config.toml
hidden_size = 256
num_attention_heads = 8
intermediate_size = 512
hidden_act = "swiglu"
norm_eps = 1e-06
attn_scale = 0.177
lr_head = 0.00415
Each number is 500 + 25 x the weight over its row's rms, rounded and kept within 0 to 999. Layers, rows and columns count from 0. Numbers have three digits each. The size before them is the row's rms in percent of the matrix's.

# up: layer 8 MLP up, 512x256, rms 0.0901, rows 15-81, columns 192-255
# down: layer 8 MLP down (transposed), 512x256, rms 0.128, rows 15-81, columns 192-255
# gate: layer 8 MLP gate, 512x256, rms 0.0894, rows 16-81, columns 192-255
up15 103:488513502493493511467497518553501459478529525535524485513573456561552562489498477537487488482519519485449484498548527517528485498482490518515507528521514507481513528515494501460483468502529516
down15 104:484532485535494489533551526522522473486489477520488503497492503468505528481513471526517495466493465489506509499492491479503496554493495510517533478494463518533537495528516448482454509556472505
gate16 102:515508500512544513582482480500492474484454468481496514469494469463512516483493475514498492527482515519451494567463517466513517506514525508486469493514536504513472544476534503536549513511507500
up16 097:519487536503466448491527499549518469480472492555495522495546529532501512504500444514478504503516440530475553447493500514496495520477541507538532542501489502539515510532503499504526488514532505
down16 097:519509527489466542494491490517543480520494471528468493503503518490505507485449574540500562460467487530500498502547534510517473498511543531503505475518480512464480516465484561528511504520510501
gate17 105:445470521547479485454480488474547528462493491515478503501523484480486539508523508522479528477504471524502496471516514489476502474476467488465470503491514487470510495509527479467496519431511481
up17 107:515476510522507523502519493489509549514538474469529513547522492537489486502512453526508500521486488511478563499497504527528503504441484493505551537487498514532501516544537500509512501488509543
down17 109:508500505471490508498513521434486494522480486511533461471519552524488474512501462494539489460523463489528477484493448543505518564450524508491492479534497514499490487504526520485489508498476494
gate18 099:514483538532457493517468512522534450530501462440496494497483486507482540494500474495495556522555502498475471508563496539470483495521518507494475493480518491514482487485507483501509482498470516
up18 099:507548516500505503520474503472466524531503514539522457470546494460505460487516475526469512500499472488438513503497538473508451479546488476495518442525488514491515527492469505483499476522433503
down18 102:506502501486494526450483497508498467505509464491502527479500487502524469445479455532495533502529479470492425456476481493520452490484493553501494495500497509502525506492483497514483479513539540
gate19 095:502530511508474529481471500484480524482469478500496495522477493542492492473499502540493507534478521460520485540483480484545495480492484479495495529453517477471468480477503518511492463492530510
up19 089:504555507496512480490478481509511479536486538458506493469472516479483495520541506504473489462527486533538509523519491526510500507500489478483491542465467510490496521520528470497468501481514482
down19 094:478482495476517513512505485471499482501483476489512498506533503494497508516500522522490544479465472521537495482505523492466520502474526534490499500465463507558544478465509430509474534523481503
gate20 104:479457513516531529463518493553453512480491500503446520507529494480485488482510475527489500484468455508506477479519491527508530515475496478487499535464528519509547493497524508518537530449523458
up20 102:454511539466496479532513496471516532476525520493457517532504514478488487480479458491513510526500528512507525522502481537534502483537532489517467481486450475512495446515514536490492491519477487
down20 096:504494514515509537462488490489507493456519517504530502525492512520509544509517562526519483521511506492492532511505529560456515537527510459474531502512484487479512505566482528519488479476537486
gate21 102:507503500513498488489478473530555463509498465508475534483495482516466527509504442488494536514508518500531485503500539484450469497483475508529486547462503506508511492458512503515528502518531474
up21 101:550492510478515471516476514500525459495512477502481513451490488502477521479496513475547524475534536531423533493521468541520488494461502507465498483506484484513507516450494498488478523485508521
down21 098:505490479508447470517492539499458493485501500488531476522491493488491458434500474521522493541498526474486473489519503475461524485520528476494478494515532504509502493564489508512506492445489507
gate22 103:513449436507472526511500509500475514514481519512431487519473504499472473508484485462480534499498538443523491490522524504476486491523541469495479472488482468521497515486512526477528507496516516
up22 103:470501470482494429501478473533437507469510488488513471517487484480499472518502482493516514512497480492498519511483504481479518499519483557523510523465524514522485464547524537533492488506513466
down22 103:475478484500522505479494490482525514495504476478514482497500491497508466503541484465547510516492466476450503490498503459474505501507521501479517514509501524510458470510469463543545467519495480
gate23 094:539512528487490533478478535550475533521491520513490500465518518535506473488487553518519486472512490513510575469485524483505495515490519497506512538484488536495555513494468486518536540525488528
up23 093:488531496476526515527526541492526540518504530455500501505496522531502494487535500491555516492504508467478510486511522484529545489558496476569497503505531508554537483516503483536485501494537492
down23 099:514525462544555493492527546480482504465476480511513535463529485545543487481517517519488473446518483522468536494466504522503517493504520511486494494472486498481499495501482554458522522534497465
gate24 096:538480537506478470527555511501488478482483528479491501476498526493545520476527436538499520475483463564548476520518509494504521478497509501520487507497504488471533485554523534491517454490517495
up24 097:527517475509550493510474522494456497483542519523465499535456504500510487517471545510514552465517510500515491517516532502480518506539485504508509493480500462508494507491535504544518500543472525
down24 097:501535493456541462487521528497522473512517454475499504538477497552527515510493498510524554505497519443499519546523513481494528509504546523509528494488517469503497503481462483536535516516528523
gate25 104:521498527478557483475496483479537511535480521522472477510488493485502514522510487514502500486517485522511530465519519515500462499476501501516520464517497553526473443553520505490494482521491429
up25 101:492510492476542538477535459534458503524504523531474473460511522490522490498486478508499504486507465545496525469474487507507501532470548486469551464531522513555478494494489453537488515540518539
down25 101:434555475515526539525473473487428502482515517474460469502510510479488470551482496531504491456487484519486495548493500498489506441532500491494507464492519497488487540450488516502490479511494503
gate26 097:506475491505485521508518499497492510501477490516486493462540488491492507472555506527495487535508477498499478494497491491475515516505521452511474500568531495490483513536502507501521547451516517
up26 117:532503517538436511508558491501511513507505494476511480506518478523503507482431489476512527494479483521464482529514518508497486428477464540531506513494485502500503527537500466542493460512517479
down26 111:487485473492506548499505493503520502528517498483503483494517499494461477476495543475555498483501506485500491461518541496498512454484549523493543540551498467476521543456514483497452517481538505
gate27 099:442531526543473486508511498495513505523470560489501511514505536516497490491492466520494481522484483518506524458491536555468529578534492524506567508497500512511458503501544484521503535519513505
up27 100:485511479507503480466487509508463506499497513516524546481451482480475509517514481488488500475526487501495501537468492525522502492488499516504497488498507534456452466513493523508530485533505466
down27 100:537463535531519537492482500526500496475475538513487546480499470500516492525482518514484489489569490514496512508478508495539496461499499497508506469479466519520517501480484507485534477515523465
gate28 106:477515517523496518514539508477473528491471455477486476448535556496535488497492500507477520502508435556507486541481473520494499544478487451522499496547480516495482522478451538492523443509556493
up28 108:500483498495449510515523494521521494466496494486534523488494499460475527486485479501576554493515552487518507529539480489522494459461550528524571499503501493498536502494487526511492516486519492
down28 102:555505462525526523548527463463474487463478456479516544517511480497507494499500503495539506507473484530485496489539481506472523466490505501554555484446532524486541474515515523490545489432507491
gate29 098:529492488508515498478470458482547496494542507481545467458496480454475532489496537506537493484514505493551507522503514492498522469548476482512506503517470503506504472511504486463468494558466429
up29 099:508480531491520519518468481465441444461502460498503519492531499439510493535504530488544500488461521490498510502493541509532526454506492478493460478513469508542489465497483500453492470476532505
down29 101:501492501502526477514525512524513500472505540480482504480512496501527511506482504503465482517502493482486433458530460522471524508507522550529498497461513453483505565529498473544520521514493511
gate30 107:473516534470511486493521487483495455506467551489504550466488481516468478466513499485499509473570484545471474481527495499491523495507499509500473497465518512517492465506495495492483448548528523
up30 095:536502475484464497535461490499537490485494480502533510553481486518505491511541477494496506489471485519450484467455499522485561521500524516490476515536496440514539496480513497503516515479536474
down30 096:484560486479539510508445499520535518509478532480524529494515493513548492532504510481479500488482530512494513440506534442540487480449512507461491484539484502494524511429534469514499509538514443
gate31 104:488477467527524519511528465538518478456493484470500532495537506495500463464498494537525471534491511487442474498521523499493505520498524469544470473515506512518473497520551501503506524478500498
up31 104:496507515495508559529533511529518492484495524470478483485491497497505454457447503454483508521570540513519503500540483506451462472512526501507483548530523483522468507490508485539498492448507530
down31 107:485534453508467493503525448503503505485486504511501502493503517524526500532531487491503463526562529513524532533531512515540449480541486515543495520482494499526489451488496506496476504506539535
gate32 100:470483499492524471516471480518473536514501503471478492504511512518540476512477564500490493503442496481473505533519532449464511493471497490475515496518482475489499511452491486516473478477501486
up32 102:511494563539446463523501494490539528524528517474465496442469534493507493474511521503511486500510517523499516502479492515549508520473538494494499462488485464499492494484511490501501483526454448
down32 101:528495498484551493486552525503470474501513525462469509495480466541509487505493486488500490516508545494513474498517486505482505527490489493480458456512515497502525478494484506489454527561470486
gate33 099:488481523511514495481495500460486527508502477477537493533488469478466551476486521534495497550486530523521547452487515503461490463555494481496463530458533537502514424549474494475505499501494510
up33 103:505482509479492486478453482507465501506519492482528485493477452489526505512487488516515511488522470505465504510487503519478486465500493496505530547477483484448540494476559489492459478453502493
down33 103:510426517455467510482459477493487516506473542527517488549490519527506477455513512491468522491486497489485481504536515520496482497492447520506504484510508484464528530488522502479481509495460495
gate34 096:487459500500491527472533512488544533452513536528501501485467489507484514530499525486466516497514473514518504504511471512490492509482522502545475477505509469464561489524530503559474532479552481
up34 096:472465482496521463492527477524481436516484468487487527493514533499480514448531509529492532498472502554495481523496482483458532511496544524488507516508484513485533470480502502506472502520470490
down34 097:524507471506511501509492490495531499464481542483493499483468465545496490555487545536519544492514496510503507530532492495526541549514514519499491465521501480486538512515493518550489529467570523
gate35 100:482554514502504535478510486546508529496451485490499508526542490471508501499461483453492484526516491489496490496526476498520508503507495547482515528524517491472481479462496542504507474486470505
up35 096:437514462489476510464474525525518520480502471503521500462519476532529532499488522546489498461467526507466480462496541447508514538506473520489507503505515486506527501537531516505499517505549489
down35 102:527494482479494522517489535477509485489494466492476502515506516448485536462442509484499527513500466477495529498510469518523524470455529483488486512484507507487509469502518527519497458520498538
gate36 087:511487481448501525485520465517526500525482492546499513519466476467482508511519521477477513511507522496514474439476493517491506548515488504507450511511462503472500466500447522527527561495459480
up36 091:497562528506469493491464544525517506522483561514483486536533487545525504480512512530497572457480473517537494514516463501473498492523490506522485472489511507468502485449471480483520513457505532
down36 094:503475507504529506535519449495501513483517494458506493468484480493521490540481511514476468511534507480491551449498473521498546524550484498467471534502514490499490489490476508534499491536531493
gate37 102:524463490509487468522516450449515497505496500491470449524519544529522499528487538455522496497495453500462484477495517539536523496496486474543506489501523513499458517512498526463477489571476498
up37 102:483479485521502511530477476519553477487508496556468489553515540492509437503487516498495457493495517461499467475521496535535477507480489481480511503478552476503491516504525506515492534541438536
down37 101:499474495498494532547496518478459481474472501522499502479438505482466510493499525483513470472521508508483537481500485478498527505499462494509459488473467511479465477473466528472506461605516517
gate38 095:490513539535524506459480486486473511514499502543454487479470485477494501507472471514504458467512496503516487460502520544545482523501503512518535525506519500490502516520540503468508507538506500
up38 092:494539526453536522483506487527534520488514494449518487542490488473527467484520466515504525456541471514496528501516487481488435456483491489442478451525502487458506490478520501553503503510516479
down38 100:494482501535482492541475469511532503487527479473542488544508501492507478524502522484473528510478504496463555516460490503444506514510516468505484518464500497504493533466486522498489527456528495
gate39 123:508480500530535477513533468515473509502468479455510529470531518506497484483520492529538502493433481477516501452520484496498491481529475539471493455475507489499468499508504478500514520461507511
up39 105:483491481509451509492520487501502465445500468527526495500512470553496468511468503505479469474483503461481491477551492554534508506501532491466507489498501495479544466513521478507466510500480437
down39 103:513449552521485523504485494488464493464491442499518485508492486536495469517498512457520496499512527488482485466512499512478525495480497502476504501500496483487531469575500501557505517496497501
gate40 104:484502532531465495511508521487505493517528498517487532480510491525493488528507478529523480503494494468474493481562540534479511513535476483474520520473534507475499458516476521500466442505494552
up40 107:465521490532467508517514496569522514463469494519518517487495518491471505522451467477465486502485463517484490542535517466495518530494518506473511494481505455477443454528482456509538506486502485
down40 106:474481572506490481495521510478494500488472458518524504475530504535473490496507486537527549506485482532522501473524487510504487511530480454481487475497480483500501475555507502501503514413484490
gate41 105:496502497503530490480541476491520555485491537505531496526496522513512497483472507512476510486503481524462442538488529478490511498478526418509475493462505459505478561510513448488532484484492545
up41 103:516486504482547552484519492488463509462512451518492480507522529491466445513498494537530498492523487457514475533506473478483532518468504519481494489457535499503535537541500487534479524530480494
down41 099:500483509522513477539520512538511497521501499457499495464481471493505451507510494517529475415462548492491540538522531530504542524520520456507498493536520500490455504555518517498479492499452539
gate42 101:508510464502521514485458542484452524477486484434472531516528511511521508495493522488503512498534505526551487513509514497512503501483448491490477468513529522494534462527537513520522492525494507
up42 099:489523500507525488516502485522499517550466534511495510535520493475461511493522487526492499496480518524537477503437500499486558492515460517515507476505499515488476491502508500499467524457513476
down42 101:458473502534527502489492488503518491499515516519527472482476487509518482518504499492531523455486492508480502519553505486523451504519506511465522525474488498529514464595490518519549506474455524
gate43 096:503468491527487489462447535529532455507488451506512489431464509490515489533530509459514522525499498520491513511435503474489488514481491485479480458537549492472522475520506532464468501522518468
up43 103:471521555513475497560486495495464512483494502519519500532495526534522503497497510517470476494495471454491478521511492498470500499486478520548505502493532514499498467490510436509504466496511522
down43 101:491455522493510482494514460503496537489497513520500525530496515502511550488557530479476513462492534462500562510426496536485524506465535506469499490478504504484493512492528505533492500462504510
gate44 105:515539468501492528484521536460503555558488480516515490504500533501484511524486501528481534493508558498522515510449477491485498580514481479476502509515560516477495463516473530512481532524532536
up44 100:493500515510501494487481476461519515487482494518489499493485513485544513469530484509511515486495465492494505554489492524493473500507503495501488558462547526537493480462484501451505495512501439
down44 100:500516468527513523524501507479496485515499485505571528505480495501502524504533492517529518488501514503483497519489487511534495500508528502520509506470518500532506520568489517509539513479488464
gate45 099:481484464501524508516533467501470511525548493491528468525509477533502525500523526570511504511553499509510475475474518497507534475527490500478463485498519525494520499555488493495529506502508473
up45 096:475493491484502506510541482507484504541501445534521483484532559488468489489504500501498504491543520476504517493501487499505502488534520524475521486494527536559561514508494495482489489509540478
down45 098:464481496503488506538511491448501477498499494497460483472539523507529519467492516501508517503508514490479543526534484530508485473484526551462486485503511563537548505425525470462512486529492532
gate46 106:527465491498487526490485472513478510456477501502475482509525518490481485514493482523492519503482529509515522505531446480477488464524523535484508507463511494495531526493527508511528521462495467
up46 101:534495485492527508533484472508492487535491469477491469453523479501457478516515490529515511463494493487470490496505544494485523511500515484496492544482493466500500489557496472465475510520500490
down46 101:511487544502534500508537477480488506513430495486486492449514499493497456511537512479482468488528536524535485488513530565537498499483496469505460510483497459520496515496503502435452502522480489
gate47 104:467469490499513438539524531545480476544508514501525504471500475519501460485531514526481505502478455462489469496466554535537470488550515481438481488499516466503516501496554513494496449507522491
up47 101:438488485455497545513499503508464499524523522515452557466467554531499535504569504504465553551530514496482490492462497459519515528511504513491487459478494499501512503460511487509503508449515462
down47 098:478524447512514504484543490512509526487487479504469515540483472522468479504502566482507562542495477487536568496519501493494483521492485497473469524492532498520514516411501518491507511518518496
gate48 097:532469534521517504511499535502514487524506512457513498501483526560486508541487494524506507520517522497476507469520521522526544516488474481511522527486475557483485510472480477480520509443509513
up48 094:522480485526470529490507514496480517470460529451515437495520506534504517488465532459488512449516530560466493514512494493521495525512473505523516491501473487492485527533485479504555462483472514
down48 102:500453535493484555477478505504467463473511525472502568500509516546484495506453500535476545483497480521506447483489521491550505503502505519533459496528483505508503518485495503516523512496511514
gate49 100:488459484512518480509471521523549486508525495499530482568477494482447494466495511538423476516495503496511489490482516493537458485526489496507474520509473503486494528516508513473487508490537513
up49 092:490456504504504521499487470515508436498501546524497505495534473534471474495483493511502487470476503487501484506496493515546539511525542518506557513491505469521440533515512476517521494503503491
down49 097:544489553490437527497525523474515523511468490497462507487536509532512509503494519509523465479529472528462485503516468491485477527497529501528519512453517506504484515518511500502502524496469511
gate50 106:458499463515493484502459506508501537486535477501497490524545497512499512506486538489505519526558496483525499520477510523465464486493516507496475488529505491483496483522527513506498510489488513
up50 103:485535498525531466524466513494510531505507516522523513521460521455480520527448506517473510505458468529440496492502512519483475506487515520511528499537542512513561514514534478525513535457488501
down50 101:518496543519515469492471587549529493510480490468496500513522527496513480509460514485488521495476509485474492500534499508514482493489475481490526502461503495513505509441507493498502491511465514
gate51 103:488450481485500527495499502519455493493529514488515496499504518540520499471518483547522504510494476505528458494484497512489459495475470494497538549492522503510528487507508483505536453512548497
up51 101:490492549531488513521509511532512494456522491478515487458493511495488504485517544484491474454503493500465522492477495532504528495476509446498524489492513509524518490478475538504467513467561470
down51 097:527498512503509490516502560479491491441509491496522477495528515497533513492486463429491524533475502529486498498465490504527526522520508464528498528513529502494502478560504483476472490476533522
gate52 104:481472459541507480503509472487504476484528520501522491493529478533476518473535477515505542534499541536496501496520512472516501468537486499500465488565491491467483499466514517496471508512511497
up52 103:496485489512520469498515458481509480488517492495489501531490463503495482478478507505484450507534488481492537517529535462510480468527481522514482529519505464445524506467479534500479523544500468
down52 100:452463524508487484498510486501488476482522533501510534503501411502513500492506490479520525534556556517510475515512535513491502512505466510491493475508516474499533479518512531490501549518517474
gate53 103:450524524478482495516512510504484454518480516488514472527521485466496532463483482484479498468526473493520459520505532477542540499461531480489515472494531498512485475464519525503497475490525471
up53 101:459485471513487537533532468504507500543499490509535477467525506479536494471502451489496498488486481464487507506497524508508510540515522458533553541510520521482465501464446522460512506510494536
down53 102:444499513498472506518501488539517491476474542524482491494486480496500499505504430430500509491496518503476479522492551560489512491445500454492495483504494479474477469542503475494485492506504489
gate54 097:506507495512515500523481504543509512495486488486507481507516469520486510472482489463480480441460499507461491457482484524503497446495422467503486524511519542494481507446497501513486477480516490
up54 098:492454486523502532478482470484487492484516498465498472493522515482502488459490487532485475518475508476469481529533463535481533501518511505522524543478521517484486454492498492510545435520496479
down54 097:508525462503511502492530514504483520495557497504508483492466470530487517483523465452506481478497486473487511484511495493511486511486481476516517498498470501509478506526522509500438541498495509
gate55 098:493513530520504503489521484468488549475507528463546505486504485507495476512522474499465495529503508478493515523450488484509489524490470495476470525519498560467437523479513482458481497497492489
up55 095:507494462454493511501484523532479506538498473505496531530516515520489457536507461463481486497487516511531520469545512502483537477500510470514495494495506505541534486478505503507529494470519491
down55 097:515491493523543513470508503540478498566506472501527504524502545499486477468506512446475521493500496472476503479517517468548504506547523500542522530490528495507484465489493516477507530484477483
gate56 097:507466493534538485481548455519470495490510499508523503499512499500521508481443502458484514492515592517475506492519506516501531474507501512504482471532489538531453532513503515489465467525484460
up56 097:488511490494556503472513496493532536539493486501534501476490472531523482489498480463522482480462506489533466452497534520498503466501482468501521483514465461440491533496515491515438506511478496
down56 102:477542514467494552509505496457534482503505463475478516525542488488531503532470501495485478496522448497506466488474492500493554510449512501529491519508486417525544525507485440480509523550491470
gate57 110:493490492479487519503525488550473471498483456502517501538538462502538497496463484485442515519524503476491487485497506504467452493521513533505544484531547484528549539497482537508525540493448547
up57 106:457505503538497479513510524513487510477515506503458496493485484496527472501498507475483477501479522526556502524447489523533535489489532484561506479476472498511495507513488488495502540464480468
down57 107:446453551533509489516484498529500518515485484485462489507468505483511499471480525503502494484496499521534492507443496506539499474536478497490457478531485542526435490533526518485476466495494488
gate58 088:537484481490480515542472467495510486484483492477513486500493505538490509498516510502541492524502533490515514542486531532520511460499482547517434496528505488530474521524500478497513501472505478
up58 090:486528476478475502528487567517514482504495525518509495499471507520525533486514518524493510519474490488465558530470519524515514540514528516515482460515473521484504509485483460560475461511507514
down58 090:490516536519466525476519503528496529502475525506496458483489522475507513529502492493511513509512450516496530496498478472528470460531471491485535519471506504507509495497522479505531514536497489
gate59 099:487443533501450492481456547511516508521474524483499472471495512525517526512517515490485486517467468494456509467485494514488524545517504545482497491426452510498496523522505479527497517528518541
up59 097:477486537494506485508498465490494444517492511542533518517505474504521484514480500540501508521510492505517487452473503503461432519537489496507513523542501511496483515535450511499513504500461527
down59 101:510444471502483504497483537479523492498507475494484477488497468526542467529478510479472463484518540503498513454471494514487485482490479495523479497540444526515500494494518481526467509528491500
gate60 097:499497501541473534478518513491490511451564497500527441508498469512478500490484489538538477476497533503513515497521536494517559518523505488505492477529493501482440469501487505483536495499521519
up60 100:484514484516488485507474504531487498486526491499508544499441496560540522500492515510480456499494483440514485513506495487456500512498479494458552473487494492489499528520496495529448488520482511
down60 099:496487467554490491466519503496485534504515568525524536517496443509478524472502473516497481504504487490487543532519463543514485487463517489489534458455498526467471489582517514495457520494505489
gate61 110:495514517502486491510512524562500458481489510502469479472496522504488535549490510505504477480510527471468495475542542533555470508514497562479482496518519464552523470498498464503540492516479518
up61 104:494483473511501504556527501489485484552504536538492508519479472509476525537522485490515485508520520471509492514498520514548499461443488484482498546506475471484513454452548441540480447514531517
down61 100:539504530540499526557491497502472506482514477520502454509468527516499494531478469511477469534539494482489506504492497547522511490501468505533490507524502536531517488557508459479514479490533538
gate62 100:481490513539505495494516515459484529480481504466478498492523494481511457492503504533468503525494494501490534484515517494479475514482519473533523481465545475548453557485511479476516465480530501
up62 104:503534491475476532493519497507546528530500483520501487476493473523475522470516484505501504500489483487527513517519508470522494514555460519508489494503501558523501471472542494500464493442486492
down62 093:517521516484532435514447480518498512528465476474487481500499510522508504511502501447492504455511490490505534501440481488515510471496515546503508535560512478503500503428455468474520494541531491
gate63 099:487514489524490496498532497487496510498495512498525469468502474508521528506509495516516489535501509481501533510460465511515513562532500520513518483495520493506518487530465489507491519490528547
up63 102:471478533543513498513490499539518517526469481488482490520568514476518482448458489510498472493459475553501526492485533555460521505491471527503502498462504464525501508563465472521490466504480484
down63 104:481587535541520453499479485493535523490461509514449500516466440502495511504506466525541526511490526517547538502531501496485498453501469529491515542540493448479539497508488480507495520531514493
gate64 094:497554489527541482465546517495535498501490540526476491484527551488488512481525476570480465487530480550455471458498469486502455477475503470452521515535484491527541510454504497506487500475501498
up64 097:503491492521501490480524518535534477513490502495477500509441479504480504505483498493501438481487504488488496514438481484490477473477468496464500484550486496518503515474495496471432517488475511
down64 093:459493491481526466531441500530484480515498444498476466549513484501511497466508477526516513481496493505528485517481528493470474539546466532481446490461524534553498510556474481534491487503441500
gate65 103:492494469467486462472487494520492506455514491541481500513526544520499493459511516488483508536481489524462495532566490496452486495504515499494554474492532493527512525480516542501531536477490472
up65 096:480528532525473504494462503497498528500503546531489484492527568504503491527511475505529454516443510487469496501501500529422532553501452511511520495477518495526520479487500521455529517530458512
down65 096:464489503545504487505487518468475482544466492522511539482462506482526493498535515506535455492513468467494532545499506503545489452489510484502482490478491503516483503484542465501552517445496509
gate66 104:491536543507495489455547476527527516527468489459495483492478502518494481571479513504505502488527481506501483482478517453461530490536496521529505486506485462482475532554495474481518503468475454
up66 110:508499492550488487509484507469494498457523530472521487475486471483502509494522532529534522506500537451461510492501480496449483506478463502486522510480511523531487516518473507558518478506543512
down66 107:468470526491490509499479516492479495497469495460470454509505508473475512507515504505504488479477526501497492528503520487510471506490507452479501518434492504516453488530485529516493473491507527
gate67 104:488502479474542491448497438494510511496512490508508520501453515485533508544537480554523503485496559493488543532537490484553504486467546493479500451478490482512523507482459494524496509545486465
up67 105:457553512488509444531483508462489506465511531529519529524528505510486502484475476497538495486461474509496509468487494520497513496488472494503483526532522505524478525514501490501501497478491554
down67 092:543505492487485504505529439518473501508514536450480495518482469486452509488514527471519477497509521508498501484521481452508473486448484477525511475524500487512495538484468497513448501535518479
gate68 106:490446454498488492496472497542482521498541497503492477531518485485485509488503518463461474473511525536481491455538508499480488470531475551493533487463529511505522432522545497553569502492496506
up68 108:458513504534547513488528464534492507480524502511481559502487494537490491517508504466497536544488478475525483477448526552524492513520490458504490490540498523545535487545485526567498521475510517
down68 103:500488550539494451529532468460501513481459509497452496483500467532524523521481492538462516517505507456485465519489495534494539502493514482516496487541510499505503509534516488532533510406493520
gate69 105:513457490531520520443465493474490502492531475526458514494504521508569546467501482465495524474507448515512523493461497489549509463518508491525517508513484512522516497478496498490534514479462523
up69 100:525525520535518517505469532503491472477499490493435495516497503446479480540515474511446435498515485482456523521519485502501538547529547510568482502526470527534488493506512510503489521472512502
down69 100:505469552475521514482586489505506487493538501508497480525487489518495524506528458479504472540515461468488461508491486540500496511526488504513534494485530534481520474516515505490503517469500504
gate70 093:511511519539491511523520497546464536486542481499498491520481445460522528459484499482531462477482525479523492528548486477472498497532479473470500523505493490518494486516512473515576503525486482
up70 096:544515509496470509493507515513529529491461500519479498523488513519509505484488483464510462468516506486519490508485504500532533477482538560547507499460477488474508532478512500511512501478537512
down70 096:474447486476524497497512486462513467502508482482494516453506500487483463560502495457481543495462529504465507456487477526512475501524446490494480506511517515455514480512538502475459487511476443
gate71 105:505539507514434505473530485460481477506502513465519521502509523515500488539516553453511532508478519506481513497548493525491506477495505508534453495503513513535490479527538515541495533509487466
up71 098:507474520486428486465505513522473545501545479489494513478502539499508479545486517496516527501518503507441508486492523457516465510467497513497495513482498491506547501457518537507481493472541482
down71 100:478502548508502541527505467468516514512532482510506470512519480476534502525484524536514502497474463510561464503459519513476494518534457501505490513494510482509483487433499506546533485482499517
gate72 096:487499458504525479533481525496489494485486473485497542471503498525489504531530511523489465526477485477513486527523513498504554453497494478497470509473490513499485505545463527494524511544546490
up72 098:468521523509545552521505442498468430500540468452480500491463503544488517528510508538484495484476463479490513482515478495500501500432488550504493471496506511493503481542518488527500473512497506
down72 098:492581560520477536483483545461496484496489519509473487506510483490491494513527472483499483523497531511495546512459526513455494494480509482480489459520455483514519484499465476528502485491485512
gate73 108:463473477494479506487510517524492516496491459460516487506474476483534464512528476494487533514487501481511497508478521552496502571499476468478495528513540497499510468483527518489507459493530524
up73 102:512485488447496492504514493508538473522537545503521487532494530518489461514519499499529516512489534469482490532484500507503525507475470466446514467488493475472502513529506490467470518502534474
down73 098:507463493514528491498505456505492499460506453509502530489458479529522497466537511512466499495533508518511485515530456495496496511487457496532459510478495498492535490498493496526494503494511509
gate74 099:481495522511464474514503527486503493513480515457503472498499526517535483497465484490544536561507522435522491468488503503506471476512482491514461505490499526508482472524513470503554492478499478
up74 096:513516482522500521500468491520478519508497522511488498493478457502492474477509472479508506446523499509505491501490498521482522497541528473513466521514543500510522474483504543464480502452539487
down74 097:518550504468519493516454499491527452513540513529484484458499487517494487506500514530481540450521492474509467492514520498467494521492517515447461502527497502509504533497543516503504515487486498
gate75 096:553508519429517490468520508479508477485512486456501501544519489467532509483493502525506517491491521474520454483494510478440490514522502537497510484502513462478496516472462496481514519538508542
up75 107:495518551490489516456468547503498502481480497467495460509493484534503500495462497480508532494483539490492521530516479505516504498515509526489522498499502510505521467459512498486548505484524525
down75 101:512440495511481479486507564509482550508482527495486490497507499460516523487515488569510560526507518490517512533485471533482483503539467510498502505504479493485494505533495510489514493505525502
gate76 104:514507529469520451473553514476549498530525498456515506478497529481535512470475475471491537498523454490478492501506508467521491478499527523438516501480512490523512534481510530499507499489501498
up76 101:513471433526490525450540492502517463475534524498449473537516515525533483545496490483521465503535484510577481484517500496487463531450484445514512514508524480455491488458506488522502526529518501
down76 101:529518487518471477492527530557491541508472529499499453496540464508470501474557478477476481487495488485472478510499470482476524538499495528532489522532463545543455453537508503528502484575450545
gate77 100:522514519526484532504498462495505493511517494508482485512456478533467483500505504517512512539508474491511502521506515457494466542498518510460464508511528504464549572553524483504539497547488521
up77 104:469512505495489523505467526496535513501530502527502475478475479516483473499514473515497520488525504566556455525531464452463479481513481480505513492534497529482467504514542495524513492500500480
down77 104:503538516495529522508458490510471477465507572516507498520456476497503496471475528515475578511500519524516498516508534474490491502468510500499509525482523508497510527493469513534473476465495496
gate78 119:496525489483529475464517493497487502529497513513517478527467467528504509458506524486473531513473516480498493488482527517513473465498485448492503464524505482507495517477456534497484469527554506
up78 107:472493488528517461469504518521532499532486515495492501501478496534519551469487523509489536465464512487490519444520506521485516495494497475517525494548554514550550498483533507494502480535534497
down78 108:487497489498537458503461495514507533477509510499540510504507455494541542520506505517508539531539492514495552518435524485532501472542477506525505461524522510507520498429492490493523526411525492
gate79 104:492479487461537501470463487464480519484541484470470542468457478458492490468504449473497527525521473524471497451506517500483475523486478438465497493495505485504478515517476492509484487511513503
up79 098:525493504531490525497491478485510493503495517516502471530544495511544496510513469533502500468517487508533498483477488493508452550526517544525499514531477452438535487503540501556570502517515497
down79 100:516487486487515526495507485456491485500518494457450506487493568474488496467512514506500480511486449470494494484496498501534497503513536515516497494515523502500526484519515473521533481519524490
gate80 092:475526517519511481542518497544536498506514493486523545479499496530509531513522483486541499479517507539554480521513488506535489503487496503521502479494495504468552515480448496525486529500491524
up80 092:506533487510497494467512452517517511508477475465511502441505517524451464491485494507477497508525484522519497516494523513529459492496530475520479508482475494479503484458557503476528468525465495
down80 091:527508478510535535528526497520500515494501519469541496534488472448482502492446494476484489457517491483526497492506506432494531492453489483518503466476505451537549530526483427508503503521486483
gate81 097:531501466499496477503498487513461494494491500474521502509491498458525484509500588513554554509520489463507471510504495527450482507477510525499461528459504511478468483491548506487517482469479507
up81 096:476488538527476500439498513522527477513521491511472569474457512468512513483492521509482527476504533494501473479504519500506504494503473511524467509500502458447524535530457472483528499504528477
down81 101:482494520464510488484484532502509489487497469478521466466509503494473511450506454502442487478514495499483490503514495508514482538505536521518518477559477498487474491557503473524495454515511517